Weights of a small transformer language model: 94M tokens.
Each number is 128 + 24 x the weight over its row's rms, rounded and kept within 0 to 255. Layers, rows and columns count from 0. The size above them is the row's rms in percent of the matrix's.

# layer 9 attention output (transposed), 128x160, rms 0.0568, rows 108-127, columns 40-79
size [105 100 116 101 105 100  94  98  92  91  80  99  97  92 100 108  92 116  92  97]
[[115 137 165 110 145 135 142 125 173  76 125 101  99 138 115 113 125 170 140 141  99 158 104 161 136  97  89 111 136 111 107 129 109 140 103  90 129 123 134 145]
 [158  92  97  95 156 128 102 144 100  81 140 137 158 100 171 151 131 110 134 126 144 129 116 134 148 122 178 143  98 141 151  95 144 132 137 120 116 104 145 146]
 [ 93 153 107 115 129 119 134 136 147 160 108 124 127 149 103 110 119 149 140  98 143 142 156  97 171 127 105 109 160 119 118 108 115 144 144 139 124 140  98 149]
 [146 141 120 167 133 106 145 100 127 152 115 133 123 119 134 111 113 102 107 117 127 122 117 158 134 103 136 161 105 186 149 131 115 128 151 131 172 147 151  86]
 [101 141 140 110  81 118 116 151 137 145 163  99 145 173  96 135 109 132 104 141 122 137 113 152 135 120 136 101 137 150 106 133 102 135 120 152 147 118 180 156]
 [164 108 140  92 148 105 124 152 148 121 122 133 106 152 146 131 140 126 118 174 156 158 140 145 111 125 165 175 101 139 138 118 149 126 106 140  84 161 145 122]
 [134 113 148 146 106  97 152 140 134 156 161 126 172 117 126 157 160 101 155 123 119 131 123 138 148 151 109 133 149 124 119 154 125 115 152  94 118 137 110 149]
 [152 130 131  89 130 132  95 132 139 124 138 127 158 111 159 126 194 125 126  98 107 116 125 126 117 109 126 163 131 127 145 110 128 112 116 123 125 127  92 114]
 [138  77 117 152 139 147 122 107  86 129 117 135 157 163 149 133 105 111 137 127 135  96 167  78 119 129 181 141 119 147  84 141 154 119 121 119 130 156 145 109]
 [ 92 143  91 139 101 127 140  95 130 111  97 116 127 107 123 102 169 166 134 147 124 152 133 115 108 101  67 123 125 130 157 131 100 136 157 165 119 127 121 138]
 [119 146 123 105 155 121 124 136 136  95 149 119 158 112 115 107 159 130 115  84 136  93 141 117 140  90 140 114 167  89 106 144 156  88 141 142 101  98 131 140]
 [ 71 151  92 104 136 171 102 102 137 187  97  98  82 163 138 115 104 157  96 105 121 158 130 152 147 105  62 111 113 125 105 108 113 134 126 134 129 124 160 119]
 [104 143 122 172 104 176 123 110 133 126 127 107 137 159 140 106 116 130 115  70  98 120 126 149 151 110  88 162 128 123 115 149 131 133 168 160 160 113 113 148]
 [140 108 135 115  97 151 154 158 117  98 127 120 130 134 108 101 120 140 125 137 118 148  89 129 105 107 103 124  76 101 161 134 138 135 147 148 132 110 115 166]
 [119 112 103 125 178 117 163  95  81 164 110 133 144 168 122 115 124 119 153 142 119 131 114 132 164 147 111 108 145 115 103 132 104 110 120 115 142 154 147 124]
 [107 105 101 139 131 133 101 155 108 102 153 160  98 130 148  92 147 101 149 132 142 140 133  70 149 165 146 145 129  97  96 118 134 130 128 118  89 149 142 134]
 [126 150 118 156 129 175  63 132 138 118 164 111 148 113 130 132 144 105 115 113 109 114 139  95 114 169 112 127  80 127 120 122 113 103 158  94 117 158 127 119]
 [142 135 158 130  88 159 149 165 117 122 121 157 122  57 143 124 143 119 121 135 157 160 107 166 168 135 162 116 172 126  95 123 110 149 133 121 130 162 148 112]
 [111  97 101 133 108 141 143  98 130 156  92 109  97 100 131 113 118 147 127 112 135 184 133 151 101 109 112 148 114 143 132 144  91 160 149 139  91 120 167 109]
 [152 119 136 160 107 126 120 170 128 145 159 125  99 129 137 113  91  84 136  87 126 141 106 159 160 176 139 123  91 164 136 117  98 151 133 115 106 176 135 121]]
# layer 9 attention value, 128x160, rms 0.0709, rows 109-127, columns 40-79
size [107 112  98 103  99  99  98  95  99  93  97  96  94 102 109  95 113  93  96]
[[123  89 103 106 146 125 130 132 125 121 165 102 136 156 108 135  97 150 134 108 145 114 163  88 140 137 112 104 117 142 127 165 114 146 100 140 119 139 154 158]
 [124 145 119 201 159 113 115 132 117 168 121 176 114 146 153  83 101 145 126 109 160 155 112 166 135 103 150 126 131 167 115 113 144 144  90 143 134 128  93 109]
 [104 123  98  85  83 166 137 115 101 149 112 124 138 131 130 145  94 102 140 147  98 144 150 129 144 149 130  97 105 162 118 105 120 108 179 116 123 174 104 147]
 [170 147  86 163 134  95 156 131 147 161 118 167 119 129 133 155 102 131  93  89 101 147 144 137 133 154 157 158 130 119 138 150 125 176 118 115 162 123 134 161]
 [129  83  99 118 101 142 112 111 178 123 160 146 117 119  54 111 142 176 167 147 155 108 104 116 124 130  97 162 146 127 103 146 138 141 108 115 170 117 112 150]
 [164 126 132 142  99 202 139 130 105 114 142 147 105 120 125 167 115 122 143 147 118 120 113 182 137 105 129  81 131 121 116  83 121  94 139  59 144 182 107  93]
 [123 157 153 148  81 141 124 167 122  96 142  90 114 125 106 104 137 146 144 161 139 106 131  93 142  80  97 163 130 138 138 188 111  90 125 123 132 149 105 169]
 [151 146 128 135 123  95 124 178 132 167 151 169 130 121 103 115 147 132 104 134 141 142 122 130 143 143  91  73 118 127 133 145 129 117 139 150 118  79  90 172]
 [ 94  99 149  98 108 147 147  76 118 136 129 102 136  95 157 157  89 154 151  95 108 137 134 107 115 126 126 150 160 130 172  74 126 138 159 138 161 153 109 145]
 [150  96 123 152  82 128 141 108 100 191  79 132 104 127 175 127 147 141 150 105 133 122 155 113 162 114 121  72 131 166 108  89  98 132 117 131 162 106  95 150]
 [109 140 106 125 193  94 140 151 114 133 142 171 126  80 126 147 119 110 141 200 169 137 159 105 101 133 157 119 143 123 149 153 112 159 133 118 114 158  81 108]
 [124 160 123 140 126 139 114 136 110 141 126 146 121  95 126 167  81 118 142 154 106 146 181  92  92  94 170 117 134 132 163 117 113 130 165 124 161 160 136 100]
 [128 116 116  87 137  87 127  79 135  81 134 121 125 140  82 161 143 169 118 139 153 128 127 120 125 140 176 136 149 151 149 183 129 123 146  98 138 136 191 103]
 [116 134 135 148 117 159 150 156 104 141 113 145 117 140 131 148 122 100 131 138 134 147 125 141 121 155  94  69 135 136 141  72  97 123 131  98 150  73 130 146]
 [150 156 142 134 138 150 130 154 158 118 154 166 136 154  86 130 153  96 130  88 153 124 116 136 120 153 103 127 128 129 104 162 141 125 104 164 157 102 132 145]
 [123 159 159 114 122  91 150 148 134 162 163 108 104 124  87 168  72 107 131 151 141 143 168 139 170 143 152 155 148 132 124 161 127 147 151 145  97 153  82 107]
 [108 126 159 112 135 108 131 125 161 119 128 126 102 134 149  77 128  81 119 121  71  85 142 119 126 133  93 194  92 114 131 121 183 101 124 140 158 163  87 129]
 [ 87 141 118  50 162 161 131  86 121  99 144 117 141  83 156 149 126 161 139 191 122  97 122 107 150 140 114  97  97 153 136  90 145  87 105 135 143 204 126  97]
 [154 122 170 100 133 107 122  90 143  93 130 139 124 107  85 129 135 149 128 182 115 128 121 109 111 145 102 148 107 172 120 123 197  92  99  76 174 152  97 113]]
# layer 9 MLP up, 640x160, rms 0.112, rows 0-61, columns 40-79
size [ 93 102  98 104 112 108 107 100 102  98 115  98 102 107  98 111 116 102  90  95  97  94 104 101 105  97  96 103 102 100  95 104  99  99 107  92 105  89 103  95 102 116  99 111  98  99  99 106  96  94 106 100 103 101  99 103  92 112  97 100  96  97]
[[125 128 120  93 111 100 153 115  98 113  97 108 134 130 122 100 123 146 141 115 135  97 131 112 119 154 140 132 134 174 122 118 106 165 151 150 171 130 102 102]
 [104 177 117 150 129 164  86 140 132 118 133 116 121 117 179 126 163  98  94 106 105 127 109 121 103 117 144 124 121 118  91 119 117  83 166 151 143 140 117  80]
 [ 95 107 163 128 151 103 122 138  63 123 112  96 114 134 100 135 127 124 121 174 154 132  92 141 144 136 111 147  74 147 129 124  77 115 103 149  87  96 163 130]
 [ 78 135 153 101 122 130 148 147 100 134 167 111  95 127 134 111  91  92  95 103  98  84 121 117 142 146 107  95 135 125 102 133 133 167 142 139 154 154 156 132]
 [139 141 126 199 128 115 114 125 130 119 149 144 122 127 110 112 116 131 125 133 148 122 135 158 146  85  77 134 105 140 117 128 101 144 138 144 129 147 111 120]
 [101 120 114 135 145 137  82 145 134 176 133 149 114  74 123 114 168 100  98 137 139 148 115 116 135  97 130 153 132 158 139 135 142 134  82 107 139 123 148 119]
 [ 93 111 158 143 116 106 176 123 124  96 115 152 102 148 154 120 125 129 113 165  83 119 111 151 104 115 135 134 108 176 117 136 108 154 114  89 143 107 135 124]
 [166 148 117  75 109 114 114 174 169 117 108 109 143 176 184 136 155  92 107 124 125  89 155 139 178 119 108 174 126  93  78  99 118 115 120  80 123 163 115 165]
 [103 123 117 143 128  92 160 148  86 108 149 113 130 131 127 125 145 154 132 151  76 100 105 129 103  96 177 114 118 122 182 138 153 125  90  89 136 179 108 125]
 [122 108 133 123 110  85 146 122 134 113 128 161  82  91 155 138 163  88 107 168  73 136 134 139 124 123 117  97  92  87 136 111 103 121 113 126 147 115 119 156]
 [103  57  84 110 134 134 181 130 111 154 151  91 133 133 130  81 122 126 125 111 133 162 107 146 123 110 166  97 128 109 140 175 153 163  75 134 111 185 155 130]
 [117 162 118 151 146 111  93 114 130 131 168 114  91 144 144 128 167 138 124 119 148  78  99 153 128 131 107  92  93 135 118 140 126  87 133 136 100 137  56 129]
 [ 89 123 126 124  99 133 149 163 102  97 177 120 126 129 177 106 126 118  97 124 133  93  99 160 131 118  63 103 127 115 118 121 157 119 104 127 154 120 133  88]
 [115 121 120 144 102 135 125 106 116 125  98 164 141  81  85 104 156  89  75 126 152 127 141 126 111 107 122 150 137 150 132 151 116 123 120  94 112 143 170 151]
 [102 166 122 122 139 145 123 134 124  97 115 177 144  98 147 160  90 103  95 118 108  94 129  99 128 141 112  85 143 106 135 161 167 126 153 145 158 143 111 134]
 [116 133 132 154 137 105 174 127 136 109 156  64 128 135 127 108 134 114  96 100 180  97 147 116 114 120 113 120 112  97 113 159 107 118 127 137 174 129 130 111]
 [ 97 136 141 121 122 142 141 108 136 119 124 141  80 134 121 152 100 111 110 158 102 120 134 101  70 103 134 103 123  97 124 152 136 147 125 142  94 150  87 176]
 [127 152 125 155 136 158 143 142  95 104 114 158  87 124  97 163 137 110  94 124 109 115 128 135 106 140 133 109 103 146  57  96 152 153  85 184 102 136 100 122]
 [107 170  60  82 161  81 103  88 117  86 109 146 118 123 140 124 128 123 122 123 121 107 116 114 123 142  97 119  96 127 120  66 117  94 128 153 135 122  77 150]
 [114 143 122 114 132 163 136 143 124 182 103 121 120 106 114 124 131 142  71 135  86 121 134 134 135  78  92 112 111 126 123  73 175 153  87 140 126  95  73 111]
 [113 108 112 127 156 142 129 165 109  88 119 105 126 146 102 140 131 131 122 116 122 111 148  84 148 127 113 136  93 142 174 144 142 149  97  96 120 132 166 124]
 [139  93 147 156 117 134  98 138 126 143 116 124  83  91  84 122  97 149 145 131 116  81 150 115 105  99  92 106 112 138 114 158 124 156 162 100 162 158 104 119]
 [ 85 101  82  81 108 159 148 116  83 137 122 131 143 149 138 101 110  69 128 126  95 151 112 110 138 108 112 178  73 146 136 117 112  99 103  63 126 145 170 163]
 [109 167 144 136 145 117 139 148 126 121 106 125 137  92 156 139 135 120 119  84 127 115 119 144 140 122 134 118  55 153 139 133 124 157 126 146  98 117  90 118]
 [130 126 152 141 140 144 134 180 107 130 115 133  74 135 181 114 142 148 108 140 144 161  99 119 140 146 134  93 102 106 133 108  90 126  67 114 132 137  81  69]
 [131 128 132 145 116 114 183 156 159 105 159 146 135 141 121 144 115 106 105 109 105 104  94 118 124 140  49 128 161 115  86 112 134 132  95 104 111 143 144 105]
 [137 118 132 118 173 153 101 104 131  94 133 128 129 113  81  90  93 115 114 129  97  94 103 171 142 140 105 146 154 120 123 135 160 161 120 147  72 113 153 159]
 [134 169 122 117 184  94 124 131 146 100 100 130 127 166 119 125 107 136 101 152 104 107 139 118 137 146 104 121  75 135 136 112 100 155  72  78 104 109 129 162]
 [139 106 101 108 131 188 104 113  71 143 133  78 107 116 116 107 127 112 105 152 105 129  75 147 132 154 133  80 142 126  96 161 147 139 122  56 115 191 123 101]
 [ 88 140 133 115 139 101 127 150 137 107 165 123 116 104 117 125 132  83 123 123 133 147 126 105 133 139 101 158  55 124 111 192 108 134 117 116 131 121 152 144]
 [ 97 120 131  96 132 124 116 139 106 142 137 134  91 103  89  80 132 140 104 122 124 139 110 146 122 111 109 157 163 152  83 157  80 117 106 108 129 172 100 170]
 [106 125  96 121 110 133 178  99 149 116  92 142 105 146 125  92 174 138 110 122  98 106 123 127 143 120 124 136 120 118 129 124 139 159 118 107 149 107 160 106]
 [132 108 132 117 122 155 142 141 125 152 131 157 106 123  64  95 174  95 145 122 146 137 114  90 137  83 149 119 134 161 107 147 124 132 110  71 128 102 117 154]
 [ 92 151 105 154 132 116 143 116 139 102 161 140 115  98 156 128 102  91  84 128 100 141 157 137 119 142 146 145  76  96 109 119 144 157 164 133 182 122 145 110]
 [124 137 123  95 104 134 176 146 106 154 144 145 150 142 147  73 117 106  98 129  83 125 127  93 116 105  83 121 120 134  90  95 175 124 151 101 137 151 169 121]
 [148 119  99 127 112 169 109 113 155 148  96 149 140 105 170 117 127  66  92 113  89 158 145 157 109 133 136 130 120 145 136 168 154 121 128 129 121 144 138 149]
 [110  84 129  82 136 145 139 150 132 128 134 145 133 113 189 116 133 114 115 118  94 121  84 123 146 103 134 154 104 136 150 147 110 171 112 125 130 143  43 104]
 [118 143  97 148 129  89 162 119  83 141 186 144 133 110 173 142 102 141 142 144 153 131 158 158 170 113 147 111  90 155 130 122 113 138 109  92 143 154 124 107]
 [ 92 115 165 157 121 112 133 152 147 139 144 124  56  90 140 150 157 156 114 157 149 118 146 102 107 138 133 153 110 151 107 156 109 153  88  98 111 140 121 136]
 [123 132 132 167 122  71 111 147 144 115 140 151 133 153 179 132 124  92 122 123 132 106 134  98 107 132 163 140 109 115 119 161 122 167 140 119  89 137 137 129]
 [105 126 152 128 147 171 118  90 123 120 153 136 110 126 130 142 186 142 112 120 100 137 129 184 153  93 132 146  77 138 117 133 131 159  94 123 110 116 124 126]
 [147 107 145 112 166 109 128 169 122  82 114 112  70 144 161 106 143 126 108 148 120 121 143 143 167 128  89  95 149 117 113 149 142 149 128  82 115 145 114 131]
 [ 75  84 110 124 165 147 124 105 160 141 151 149  94  99  97  90  79 153 138  91 139 102 107 155  99 126 136 169 150 144 100 114 127 165 103 107  82 167 120 130]
 [131 142 128 136 171 127 113 109  88 102 114 162  70 155 101 123 121 110  97 120 138 162 136 133 115 136 125 165 129 124  73 106  91 119 100 116 145 147 134 184]
 [ 90 155 123 159 145 144 112  97 103 128 153 136 126  95 120  96 162  85 155 140 113 154 119 117 131 141 157 113  42 124 127 135 137 146 111 157 136 135 144 154]
 [100  99 117 141 111  84 133 140 150 161 150 140 110 103  78 125 176 114 123 129 121  94 119 103 109  65 145  99 110 114  86  94  94 135 126 159 122 124 132 168]
 [ 97 107  94 120 118  79 126 138 107 164 124 157 111 151 144 164 153 130  77  93  79  86 123 114 127 148 117 132 151 100 151 146 132 106 121 129 122 161  92  78]
 [122 164 103 135 105 104 158 116 105 181 148 106 128 139  90 117 127 127 112 127 101 113  85 155 124 129 126 123 121 157 112 106 139  98  98 141 128 123 147 127]
 [161 119 116 115 163 139 138 156 122  84 184 160 138 110 119  97 149 112  90 129 132 145 159 149 114 112 119 136 127 166 112 166 138 105 136 132 108 176 109  80]
 [122 129 153 104 126 115 127 133  84 125 126 147 108 170 150 152 137 150 121 131 118 122 130 137 130  81  80 114 119 139  76 139 158 168 105 123 139 101  84 181]
 [143 113 142 106 161 149 123 137 142 116  84 113 112 113 146 147  79 134  86  93 121 113 126 137  97  95 137  92 143 115  85 130 130 126  92  75 146 155 141 114]
 [102 138 119 127 141 116 116 160 133 142 122 132  84  98 158 134 111  73 139 128 122 140  90 144 117 100 132 147 100 137 105 142 120 133 127 112 103 206 126 127]
 [125 120 149 136 139 133 143 105 118 135 137 104 135  79 127 125 116 127 126 137 137 150 121 173 111  80 108 123 100 138 147 147 136 131 106 111 140 111 146 206]
 [ 82 151 123  87 136 157 149 148 159 139 129 160  81 150 125 154 115 128  98  95 100 136 106 120 158 119  91 102 157  92  95 113 160 166 152 143 130 158 124 150]
 [147 138 131  89  87 130 138  92 136 129 163 123 127 139 123 172 122 100 115 159  91 135 133  86 115 140 123 133 105 114 122 151 155 112 142 132 107  74 109 167]
 [119 105 152 157  90 154 158 137 108 121 145 110 166 160 124 134 112 151 138 146 129 125 133 142 141 118  49 122 114 111 100 150 111 169  94  92 111 154 119 160]
 [111 149  73 101 156 155 162 142 133  82 118 118 113  77 145 106 177 137 123 115 112 104 150 115 101 105 131 133 105 131 130 141 140 128 116  67 154 172 108 132]
 [ 39 145 121 102 159 123 138 118 169 171 146 135  65  90 101  79 145  95  93 127 144 112 131 123 142 134  97 134 142 104 112 147 110 108 126 147 131 157 128 146]
 [ 96 127 142 103  97 167 115 122  89 169 105  98 125 154 172 125 134 102  94 112 137  93 126 168  92 101  93 167 107 107 159 130 137 111 115 136 162 162 151  95]
 [156 146 100 163 178 110 110  99 112  99  85 117 113 144 145 130 137 101 139  86 103 141 113 153 141 135 121 138 108 147  80 130 165 122 158 128 145 114 138 161]
 [103 114  99 139 157 159 131 113 148 132 168 143 135 101 172 104 146 127  97 127 150 134 127 103  98 132 137  94  56 134 104 158 146 168 111 106 129 113 102 114]
 [126 120 100 152 120 127 180 123  99 102 146 110 119 118 130 130 146 125 129 143 152 120 109 108  66 139 115 142  90  99 110 124 112 112 115 147 138 154 100 163]]
# layer 9 MLP down (transposed), 640x160, rms 0.0989, rows 0-61, columns 40-79
size [ 91  99 102 103 110 110 103 101  98 103 117 100 103 109  92 112 115  96  90  97 100  98 104 107 103  97  94 102 101  95  97 112 103 103 106  95  99  91 107  92 103 123 101 113  96 101  99  97 100  92 104  90 102  98  99 104  90 113  94  99  96  95]
[[139 125 139 163 136  99  98 143 114 119 135 119 131 143 148 118 148 161 118 165  96 118 109 170 111 131 150 144  97 147 102 156  75 102 143 120  86 157 125 160]
 [202  92 115 129 138  83 185 128 110 137 106 111 122 137 111 140 101 112 162 152 105 151 184 108 104 137 124 146 121 142 102 138 135 173 104 115 124 181 108 142]
 [ 73 128  85 132 151 137 141  86 150 135 137 115 166 106 158 107 130 120 145 119 133 122 107  76 110 117 130 128 126 107 127 109 139 135 116 109 186 143  89 120]
 [143 105  97  98 124 123 127 125 161 158 140 119 137  89 183 149 117 110 144 119 106 139 152  98 160 123 121 173 135 143 122 115 107 161 114 124 139  95 104 153]
 [143  76 129 110 105 128 123 165 116 108 130 174 150 107 144 157 134 125 127 146 183 147 154  61 123 106 133 152 160 155 124 145 124 131 143 185 107  99 118 142]
 [ 98 120 141 147 159 103 130 124 150 134 129 132 141 112 107 100 145 146  74 152 118 166  91 134 118 123 143 121 139  98 151 110 119 142  98 148 130 145 128 155]
 [110  84 125 127 116 133 126 109  94 110 109 171 120 132 124 138 151 126 162 108 137  96 105 129 140 140 108 127 137 136  85 111 127 119 127 121 155 146  95 120]
 [ 93 131 121 143 152 105 121 172 148 130 135  94 119  87 155 175 135 129 122 135  90 125 116 140 182 116 135 112 142 166 160 114 160 145 107 100 168 123  81  76]
 [148 146  96 118 134 124 147 122 136 127  76 165 140 133  88 120  96 119 144 155 126 151 135 145 127 143 134 172 102  97 110 122 162 117 122 109 129  86 113 115]
 [113 157 143 136 113 135 129 142 115 129 124 117 110 128 146 128 113 154 127  84 168 134 127 131 139 159 122 119 153 196 103 108 150 110 120 147 127 100 164  86]
 [130 109  84 130 121 123  94 111 142 160 109  81 150 142 116 140  87 134 101 110 128 172 138 134 168 143  87 115 136  89 157 105 166 161 142 123 121 112 116 157]
 [124  81 147 145 125 133 120 141 114 157 113 140 140 140 107  82 147 139 141  88 111 131 158 119 175 135 133 125 140 120  80 145  94 157 127 170 110 140 108 134]
 [ 90 134 135 116 120  95 176 126 155 137 167 110  98  94 149 142 122 132 125 151 130 103 128 113  88 125 122 127 148 133 146 124 127 157 155 148 139 117 138 112]
 [ 65 181 124 127 125 155 136 107 123 116 146 137 134 119 101 128 129  95 161 132 119 156 171 124 121  91 174 101 130 115 142 132 141 139 167 100 130 130 171 164]
 [153 129  99 139 115 123 136 109 112 143 137  97 109 106 120 137 109 142 119 107 110 107 140 123 145 123 145 127 138 151 102 137 157 114 137  91  85 125 131 143]
 [158  99 117 128 128 105 148 112 113 146 143 164 144 140 151 194  35  96 106 146 127 137 169 126 108 138 166 123 169 129 155 153 105 141 178 127  91 158 107 127]
 [ 91 123 167 130  74 128 139 169 144 100 151 149 158 122 115 174  83 137  83 158 152 144 160 153 100 146 136 122 133 106 180 128 110  99 157 154  57 125 140 168]
 [121 157 125 127 138 147 168 169 177 139 153 114 128 127 131 149 111 126 137 163  93 134 129 170 112 114 148 111  87 141 165 168 106 147 107 177 126 100  88  93]
 [123 140 132 144 134 135 129 128 140 116 137 115 157 151 112 107 146 138 163 148 131 143 115  72 140 108 121 113 170 135 117 143 119 151 124 174 159 108 106 113]
 [146  80 134 151  84 113 130 106 116 102 116  94 123 148 136 166 125 103 155 124 105 131 142 125 150 153 184 136 137 132 146 163 136  88 180 129 123 166 155 138]
 [107 134 139 153 152 104 120 100 148 161 123 111 105 139 157 125 135 106 101 176 127 149  83 168 143 132 125 137 100 116 103 144 121  94 137 125 116 144 149 117]
 [127  95 101 134  97 120  83 113 124 104  93 145 117  48 148 137 117 139 162 142 133 136  89 144 161 149 108 130 172 142 111 152 159  95 113 144 157 101 162  98]
 [180 119 114 146  69  85 125 122 148 125 130 172 109 101 103 150 121 172 157 145 133 131 117 131 149 142 151 145 143 118 117 120 153 176  80 127  98 135 174 149]
 [ 74  85 107 119 124 107 138 129  96 140 134  77  91 167 113  97 144 144 156 132 128  85 118 179 108 115  98 138 138 128  98 117 170 133 132 107 128 150 145 139]
 [123 146 143 148 154  72 145 104 112 125 171  90 135 146 135  96 132 155 146 134 163 117 129 166 170 131 140 154 155 120 116 164 152 133 151 142 170  84 111 157]
 [122 114 143 107 104 152 136 123 170 105  99 130 112 149  99  97 128 167 125 133 112 174 136 113 141 177 152 150  68  95 140 169 160  92 156 151 131  88 146 122]
 [ 86 131 105 154 104 123 109  94 145  93 118 121 101 125 202 157 157 112 178 117 117 105 132  91 125 142  94 118  81  88 117 122 167 143 115 154 169 100 125 127]
 [149 146 125 129 126 158  97 132 107 108 128 144 135 136 127 168 118 137 121 144 129 152 111 112 111 175 119  77 137 103 118 157 169  85 139 117 157 135 120  98]
 [100 119 139 126 135 125 103 145 128 113 112 106 148 123 107  98 144 105 145 106 139 133 151 110 131  94 145 121 121 120 111 176 126 156 109 123 116 117 124 198]
 [110 125 127 125 105 178 105 101  95 135  71  88 170 139 116 156 137 116 114 120 161 165 153 114 117 113 124 152 131 149 125 147 138 134 133 113 162 135 128 108]
 [154 140  56  87 119 123 122  82 148 102 141 115 191 122 188 135 148  94 129 181 128 162 128 142 128 120 163 120  54  99 141  95 147 140  98 147 162  98 133  98]
 [126 197 135 118 166 123  85 141 105 155 140 174 156 129 141 131 146 112 141 129 100 117 125 156 131 100 130 126 145 136 134 129 152 108 112 138 106  84 148 142]
 [135 103  95 136 108 155 115 158 120 132 105 143 121 103 160 148 110 151 131 129 127  99 123 118 155 169 129 161 104 138  84 141 148 141 131 156 133 144 135 126]
 [ 86 114 118 100 148 129 171  98 115 119 115 138 156 145 135 133  99 114 134 152 151  93 125 143 108 120 131 108 209 125 141 140 121 157  96 106 126 172 127 129]
 [132 111 109 150 125 169 165 103 107 103 132 147 166 119 144  98 113 135 100 131 159 151 167 112  99 104 114 177 155 182 215 167 107 130 150 108 120 134 146 108]
 [151 152 108 114 165 101 135 143  91 114 161 148 161 120  82 136  93 154 122  78 103 117 137 113 103 159 132 142 169 135  94 160 119 142 152 164  93 154  98 144]
 [102 139 152 120 137 113  96  94 128 117 121 135 179 104 104 107 137 115 139 166 149 104 133 171 123 149 114 119 151 144 103 124 107 137 149 141 140 119 193 149]
 [160 118 173 116 184 112 131 123 124 122  83 101 134 128  96 101 130 135 125 135 104 132 102 139 100 161 125 153 151  92 110 104  94 175 117 136  91  71 154 125]
 [132 141 123  83 111 149 140  96 166  98 134 121 117 125 131 103  77 182 120  95  84 113 115 126 121 147 117 122 125  97 103  90 108 129 157 154 160 144 114 109]
 [134 138 127  80 145  86 113 115 137 162 109  93 109 122 109 140 148 115 110 157 123 116 166 134 174 138 108 108 117 137 115 160 141 138 144 121 147 148 101 136]
 [130  93 107 144 123 123 130 143 142 119 141 135 127 111 181 135 138 181 130 121 123 125 145 132 144 151 134 126 111 129  89 154 149 102 102 104 163 156 129 107]
 [ 93 135 128 126 118 128  88 152 136 137 145  81 148 129 148 104 123 129 166 141 123 132 130 135 136 100 143 106 139 112 133  96 135 159 119 100 147 132 118 149]
 [145 101 115 153 154 151 138 138  95 163 134 159 146 158 163 141 136 135 143 119 124 143 137 119 152 148 138  86 106 146 166 134 133 145  93 138 137 115 110 166]
 [126 119 112 121 173 130 182 135 130 105 152  95 115 142 108  93 119 140 128  94 134 132  98 119 100 119 153 140 103 106  95 118 124 160 148 106 138 149 143 178]
 [164 165 128 139 119 105 139 107 135 154 126 173 141 152 136 135 136 110 154  97 145 126 120 173 133 157 119 117 153 126 144  99 136 131 125 184 154 110 145 128]
 [137 160 114 127 162 170  94 137 102 112 120 130 151 107  81 130 129 136 114 107 146 137 117 151 114 163 143 187 139 110 129 123 118 130 119 154 131 133 106 102]
 [166 163 131  87 114 158 138 142 165  75 129 132 126 106 136 100 123  98 138 168 126 166 137 116  68  95 132 127  82 131 147 133 109 150 108 153 100 114 100 119]
 [139 127 115 107 162 131 162 157 138 115 173 127 155 163  89 158 119 139 140 122 146 101 139 111 101 132 122 119 162 126 140  93 103 180 152 124 119 120 146 114]
 [ 74 118 133 131 137 127 113 138 115 197  90 134 100 107 126 115 127  78 101 122 112 152 112 139 145 189 110 119 151 144 133 126  92 145 116 164 132 135 116 150]
 [162 104 139 138 120 153  85 110 139 135 108 135 153 101 118 122  83 105 169 108 104 161 134 161 107 159 119 116 165  94 148 100 119  81 165 171 134 123 154 124]
 [151 121  79 103 112 120 141 134 158 113 118 143 181 136 124  94 132 137 134 135 134 109 113 118 172 159 159 124 115 126 115 165 144 137 122 170 140  92 102 113]
 [112 164 133 135 138 167 106 144  97 151 145 110 117 204 119 142 202 101 144 130 116 120 114 112 114 126 173 111 161  98 125 132 119 139 103 169 131 137 136 168]
 [124 147  99 140 117 173 114 130 129 144 120 132 102 135 132 128  82 142  98 166 129 112 110 140 108 164 105 122 117 137 117 130 173 112 118  91 169 127 142  71]
 [152 139 113 134  83 147 118 135 166 101  87 126 160 129 170 161 150  86 134 144  83 115 155 106 142 132 141 124 117 101 136 123 158 114 120 126 118  97 105 108]
 [111  91  92 150  91 147 134 162 128 168  98 113 154 113 146 150 143 179 120 103 174 121  91 136 125 140 126 166 130  72  94 121 175 112 126 118 145 127 139 122]
 [105 135 124 103 132 127  97 118 123 151 113 151 128 102 151 171 136 145 120 104  82 127 144 151 120 113 142 131 136 141 153 197 101 136 140 132  94 111 106 125]
 [164 134 173 149  88  84 121 122 144 133 142 103 145 131 173 102  80  89 134 135 154 122 145 170 163 111 156 116 140  91 127 133 142 138 120 194 132 104 144 133]
 [117 129 131 114 161 113 130 131 119 118 108 140  82 104  83 144  89 127 125 126 138 135 113 119 119 132 139 100 149 127 130 125 124 116 128 117 109 125 129 127]
 [ 95 109 128 163 121 101 116 192 105 127 129 143 128 106 127 117 107 135  98 132 187 129 146 113 153 111 159 117 152 188 158 122 126 147 124 133 161  84 130 146]
 [127 126 155 133 103 133 143 112 194 128 142  76 131 142 128 132 137 182 126 141  85  98 108 128 127 102 135 161 122 124 127 143 110 179 125 154  68 113  85 119]
 [118 146 130 164 114  88 151 118 136 147 131 126 109 111 138 125  72 165 157  87  96 116 124 136 148 143 117  96 134 120 101 117 110 124 118 172 120  83 130 161]
 [110 144 139 116 135 147 116 126 170 126 109  68 138 118 143 111 110 159 100 126  93 118 129 151 173 133 124 145 148 123 161 154 145 155 127 123 130 125 118 132]]